Weights of a small transformer language model: rotary positions.
Each number is 200 + 20 x the weight over its row's rms, rounded and kept within 0 to 999. Layers, rows and columns count from 0. The size before them is the row's rms in percent of the matrix's.

# down: layer 10 MLP down (transposed), 2304x576, rms 0.0913, rows 604-620, columns 480-575
# up: layer 10 MLP up, 2304x576, rms 0.0883, rows 605-620, columns 480-575
down604,102,182,204,189,174,208,196,216,213,180,205,207,216,172,187,201,212,160,233,203,207,203,229,196,209,135,219,239,202,204,204,196,234,207,160,227,215,206,191,212,206,226,225,216,194,231,154,192,184,204,201,188,194,178,192,165,175,217,194,190,216,216,211,201,249,220,212,182,218,198,203,187,217,206,208,189,212,219,224,208,193,162,156,205,174,157,191,179,186,210,208,193,221,164,214,202,189
up605,105,212,224,203,237,220,203,233,212,187,210,188,153,195,223,231,191,242,184,222,186,193,207,186,205,197,166,206,198,202,180,210,182,219,190,214,231,210,189,190,168,198,155,199,183,212,224,213,189,194,238,215,178,174,180,230,200,172,192,195,221,192,215,203,219,168,195,206,204,206,215,171,217,202,197,214,215,224,207,182,216,176,188,206,235,203,242,190,185,173,170,195,237,209,176,193,205
down605,101,231,219,164,221,205,166,183,191,191,192,204,196,189,238,196,224,168,210,208,181,202,184,178,208,199,203,187,221,209,226,193,191,230,177,225,182,160,181,189,178,190,204,168,257,194,227,222,193,204,199,185,206,201,216,146,198,211,198,190,212,181,230,214,243,205,217,193,215,240,188,234,215,230,229,200,178,180,218,191,215,219,217,223,220,174,212,169,224,204,211,185,181,190,176,241,187
up606,102,240,193,217,199,150,211,233,226,242,191,165,204,180,215,193,160,188,211,206,214,196,222,182,177,196,201,201,168,219,173,197,214,191,219,191,159,217,188,202,188,205,224,212,199,205,215,205,220,228,200,176,176,202,199,235,202,190,175,221,186,186,212,190,186,196,223,177,205,176,153,220,218,185,187,212,200,218,191,222,208,197,215,202,178,190,211,228,191,222,175,203,181,215,188,192,180
down606,087,167,191,210,248,203,214,185,207,147,200,203,193,212,195,193,226,180,195,173,204,211,201,211,217,214,185,180,232,213,188,192,196,251,217,223,213,181,213,205,194,209,235,202,241,205,167,175,177,204,187,212,210,192,228,182,204,190,219,183,176,167,208,196,227,188,189,170,235,231,215,212,173,179,191,199,203,185,194,218,198,173,160,220,194,194,182,174,205,196,196,169,170,211,209,209,204
up607,100,204,190,190,178,203,237,207,188,163,194,193,195,154,217,230,221,165,238,191,203,172,161,199,171,226,172,190,240,210,215,220,187,176,215,214,221,132,220,202,197,215,235,211,204,202,187,245,213,204,231,179,234,196,201,178,209,205,213,177,215,178,235,203,189,174,186,167,210,142,196,203,179,194,206,188,197,226,197,224,237,238,186,220,199,204,188,179,224,190,187,216,192,217,235,191,204
down607,102,186,146,211,201,166,163,193,231,160,208,242,186,249,215,202,203,216,214,208,185,171,176,169,192,221,205,199,196,233,193,189,176,211,216,182,245,193,183,156,227,190,213,176,189,196,237,185,200,203,207,181,209,202,200,196,196,212,197,221,206,173,209,178,214,179,202,195,183,216,211,188,210,183,211,193,196,224,178,184,168,192,217,204,225,190,214,195,209,204,198,210,219,201,174,183,190
up608,106,177,195,189,174,238,218,200,216,240,215,189,194,185,211,223,202,199,181,212,184,218,196,205,169,210,174,222,209,172,224,190,202,183,163,209,221,184,151,174,198,198,206,228,172,164,192,222,217,199,199,196,209,208,188,221,232,173,193,225,261,202,201,200,242,151,221,196,191,217,198,184,198,172,197,189,240,189,201,174,201,178,231,209,198,217,204,211,181,177,190,209,198,205,225,179,183
down608,103,169,200,185,212,185,196,218,221,221,212,224,214,214,210,216,218,190,170,222,212,214,164,217,195,182,226,206,172,189,218,214,203,177,175,213,210,178,185,187,191,185,203,211,171,204,202,195,193,193,194,180,180,186,153,172,212,215,240,199,183,215,206,219,185,238,220,185,171,230,207,198,209,195,225,194,216,240,211,179,209,241,201,185,208,191,184,229,201,169,207,175,214,199,165,187,214
up609,107,197,188,233,162,217,215,206,221,148,240,212,211,232,198,195,214,214,159,208,191,232,206,193,207,175,203,188,231,226,209,202,185,218,218,153,178,217,196,247,177,195,209,182,215,201,166,205,214,254,207,212,217,173,192,206,179,237,205,168,198,194,170,198,179,177,236,237,176,206,205,227,189,235,189,154,190,215,216,188,216,181,247,207,174,203,229,201,202,218,207,206,226,171,184,205,200
down609,106,220,208,192,207,191,177,201,216,227,212,201,212,159,196,172,190,235,225,216,223,208,221,225,226,229,187,224,189,179,165,191,225,210,218,220,200,135,186,210,205,214,190,181,184,252,221,230,195,184,221,183,196,188,199,196,225,191,204,210,176,247,203,205,203,209,185,186,196,191,169,209,196,213,181,241,196,185,181,199,233,171,187,163,200,177,178,215,181,178,188,218,220,190,186,235,166
up610,086,174,204,162,179,203,189,181,168,185,180,203,210,191,202,199,184,200,202,185,220,203,191,178,189,197,218,191,208,220,180,171,228,167,203,211,224,185,200,206,188,233,208,217,206,174,211,196,207,202,185,181,208,176,217,230,234,191,200,185,182,200,179,202,198,193,210,211,228,187,204,183,197,199,203,237,190,196,213,185,205,179,183,221,222,222,180,203,223,187,191,231,212,152,211,204,184
down610,095,199,173,227,191,212,235,218,157,192,199,241,204,197,219,226,203,188,190,221,154,224,189,203,178,181,188,182,157,218,222,222,204,197,191,193,186,218,204,221,202,201,243,180,200,191,198,219,165,149,198,207,193,172,207,190,189,212,205,212,211,202,202,203,198,182,206,171,230,236,225,210,165,176,172,222,175,213,184,202,208,210,228,201,184,218,217,204,176,183,215,219,211,165,204,222,216
up611,093,219,216,217,248,169,204,223,153,202,188,204,208,177,208,190,195,177,275,209,197,203,188,228,187,219,186,184,251,192,173,197,185,211,198,190,195,198,205,204,180,219,181,183,175,218,231,205,205,175,166,196,250,174,193,240,198,195,213,205,188,194,177,218,198,212,196,221,181,210,212,237,238,219,203,210,180,195,213,193,203,204,144,212,185,184,205,187,237,209,191,201,210,204,196,226,193
down611,095,212,234,208,240,184,195,246,246,189,210,170,172,204,211,198,201,200,191,201,212,237,193,171,219,190,188,240,214,183,210,194,202,190,196,230,202,207,210,194,246,205,192,197,225,203,214,175,171,228,202,169,203,175,172,193,201,237,221,180,213,198,179,157,226,228,189,231,230,188,189,194,185,210,214,182,189,208,199,213,196,189,151,169,197,192,200,182,240,178,201,210,179,210,237,213,211
up612,094,200,159,230,204,203,178,199,208,229,222,220,200,180,188,198,184,241,189,198,186,193,236,208,220,192,191,180,233,216,185,193,194,216,185,157,215,170,219,196,190,216,214,139,220,210,224,208,215,214,185,194,181,197,195,184,218,230,158,185,178,168,210,188,190,225,181,197,217,205,201,182,221,208,185,162,191,178,209,228,171,197,208,222,162,198,216,212,220,212,196,190,219,230,203,232,229
down612,096,213,245,200,207,212,197,176,166,214,165,189,178,233,197,183,216,226,189,219,201,204,200,210,189,228,193,171,200,191,251,184,224,204,213,189,187,227,206,212,208,183,245,231,240,208,260,194,189,191,209,206,241,224,215,184,187,184,215,186,229,205,186,182,233,181,217,255,218,203,204,209,208,193,211,216,178,163,216,153,184,196,181,242,204,190,194,195,233,202,202,197,216,175,200,194,238
up613,103,169,208,195,214,183,232,194,172,196,229,189,172,215,191,214,179,226,211,235,192,215,222,252,220,169,199,185,195,183,205,195,186,226,215,219,209,211,160,208,192,200,210,192,204,223,186,201,203,192,226,215,200,212,201,191,203,203,212,226,229,231,193,211,162,199,202,202,231,212,165,189,239,206,185,207,152,195,187,196,158,188,255,188,187,219,171,206,203,170,197,182,178,211,175,206,200
down613,108,218,194,182,192,195,223,188,194,192,205,200,182,161,203,228,214,169,210,191,206,186,155,209,167,210,220,210,206,237,211,218,230,203,212,209,192,204,199,167,166,211,225,215,194,195,193,181,239,220,201,180,227,189,199,222,214,198,199,231,189,229,220,216,243,176,169,200,231,190,201,241,174,218,244,218,168,191,213,199,196,221,229,165,184,212,178,177,172,196,209,199,186,204,197,218,207
up614,123,180,217,202,218,205,191,165,180,218,210,205,196,208,172,196,216,227,237,142,203,198,203,210,151,214,182,171,194,204,178,241,217,219,203,197,215,157,141,210,232,165,193,187,242,202,202,228,197,201,223,180,231,211,186,190,171,176,214,219,183,174,181,204,211,211,224,191,196,220,220,210,219,248,225,182,186,181,198,185,226,193,214,236,178,202,213,206,195,191,184,216,213,192,176,183,197
down614,115,191,216,184,202,195,193,201,200,161,226,172,181,216,196,169,185,222,211,187,198,179,205,186,198,176,187,191,188,243,211,196,242,208,210,189,182,173,199,195,246,196,214,226,223,218,218,214,205,197,185,201,179,207,149,238,180,209,221,231,179,195,188,222,202,208,199,177,220,225,217,214,210,209,216,205,158,205,196,213,246,196,202,191,171,213,177,226,192,191,164,216,209,228,165,209,227
up615,104,189,178,205,185,184,199,208,249,181,215,211,189,175,165,224,195,170,192,183,183,234,237,198,131,208,207,222,223,226,205,211,219,192,217,186,204,177,191,200,194,197,216,226,202,200,207,226,202,186,186,215,181,163,203,231,188,210,204,187,212,181,189,185,189,186,199,210,203,194,191,188,258,179,181,186,216,169,208,217,198,234,215,180,143,209,206,178,171,214,187,199,203,226,182,177,172
down615,098,197,215,219,210,217,180,199,207,191,204,170,215,233,191,220,152,202,213,221,215,209,183,195,148,220,220,181,193,179,184,203,187,199,215,233,203,208,186,210,172,162,185,187,187,199,197,226,220,196,231,196,215,182,218,232,195,176,218,191,214,198,194,234,183,235,171,244,171,208,208,201,173,198,185,195,172,184,205,181,214,183,171,226,182,205,183,210,212,180,214,153,243,214,217,188,211
up616,096,202,213,209,160,210,205,195,207,241,183,203,182,204,191,205,206,229,194,176,198,244,223,198,207,224,192,226,213,198,213,207,214,213,222,201,205,194,204,223,196,214,207,193,200,213,185,191,230,179,219,188,186,200,209,207,176,213,202,175,175,207,185,184,205,202,181,188,199,182,216,214,153,193,191,195,205,221,191,194,201,186,202,190,178,249,208,202,229,200,198,241,202,185,217,191,204
down616,092,170,204,193,222,195,204,194,189,214,207,192,252,180,197,198,237,203,225,237,213,179,199,167,201,194,189,174,228,214,177,177,189,205,183,232,167,212,191,189,206,222,192,216,205,206,218,205,241,187,197,212,201,211,217,203,174,176,173,233,194,178,242,207,181,195,175,163,215,226,170,184,211,191,201,213,185,185,204,198,193,202,195,183,183,200,193,193,205,179,188,172,195,179,222,223,197
up617,087,225,175,213,218,191,202,196,194,212,207,179,228,221,199,224,181,231,210,185,217,214,190,205,235,197,196,216,205,210,178,208,188,203,203,247,192,178,200,217,190,220,192,192,156,216,232,198,228,180,172,203,208,227,185,237,189,195,205,218,231,193,169,197,220,185,206,193,192,173,180,241,190,222,215,225,204,191,227,171,191,167,220,194,248,169,214,215,185,225,224,194,198,226,218,166,185
down617,096,205,205,200,199,211,242,192,186,208,176,221,200,202,182,186,221,186,203,180,188,222,155,217,197,198,188,188,206,198,201,192,198,229,190,251,179,197,191,211,209,229,187,251,200,176,191,192,199,183,172,217,214,192,189,193,201,182,205,168,199,190,196,179,185,223,190,240,215,215,194,176,201,212,209,207,204,237,214,237,193,190,208,191,219,206,199,179,208,202,214,166,195,205,211,199,228
up618,101,193,184,204,182,198,173,213,198,229,201,224,193,232,194,216,191,206,216,161,203,197,181,198,225,194,178,220,161,177,212,184,188,201,175,201,210,233,198,198,193,222,199,200,187,155,199,221,203,216,198,196,201,191,218,218,188,206,183,189,211,212,166,238,195,192,167,179,209,197,179,194,176,196,199,210,204,183,237,190,183,199,208,182,169,207,210,214,177,192,210,213,223,205,196,229,178
down618,107,191,189,202,176,216,183,202,189,194,167,183,180,194,191,206,206,201,202,218,220,194,205,196,214,193,199,216,216,172,153,200,214,196,245,171,206,202,207,207,217,214,210,208,218,252,210,196,190,155,163,211,194,170,204,199,210,229,194,182,195,189,223,207,170,189,181,228,201,206,203,187,218,216,200,195,192,238,199,167,190,198,177,220,198,212,207,207,180,204,217,226,203,173,218,196,198
up619,098,179,171,183,181,170,239,197,190,203,185,204,187,204,194,218,214,219,206,213,162,182,226,190,232,217,187,198,225,231,186,194,202,229,168,222,253,200,238,189,198,177,170,165,183,195,197,219,184,201,205,176,185,196,179,143,202,209,193,230,190,172,203,211,226,179,193,173,211,176,189,206,189,200,190,205,225,217,187,220,185,200,200,219,175,160,220,178,200,213,197,176,182,206,179,188,176
down619,101,226,209,198,177,196,248,195,200,194,187,188,210,200,182,253,178,242,208,186,189,204,207,174,218,213,190,196,228,195,188,246,186,232,208,220,184,187,181,200,191,171,194,175,166,192,221,234,231,218,224,206,197,261,222,185,182,178,200,201,174,190,211,175,174,172,182,203,182,196,188,193,227,189,202,191,204,191,228,213,196,190,203,178,201,206,190,200,215,185,194,185,182,213,159,203,199
up620,097,188,240,192,210,193,141,210,234,228,208,211,215,197,217,192,181,173,224,168,178,162,209,210,206,182,172,185,212,222,183,193,195,174,206,218,203,213,206,177,204,208,213,215,235,202,200,194,200,208,205,210,187,172,154,196,224,183,205,215,201,208,211,232,198,190,219,202,168,223,195,204,188,219,232,165,189,213,219,156,200,202,211,187,193,211,178,175,195,191,198,206,203,224,177,232,200
down620,102,182,226,228,213,219,218,171,199,193,162,189,186,167,177,167,210,170,198,179,210,169,196,205,173,228,203,214,213,232,179,209,203,183,202,207,238,209,220,220,224,178,217,202,196,179,214,191,198,154,207,210,209,194,198,202,203,209,223,201,170,252,192,187,184,199,245,223,169,189,226,206,210,211,228,207,210,229,194,146,186,167,195,211,194,201,163,161,205,209,210,182,203,225,199,198,206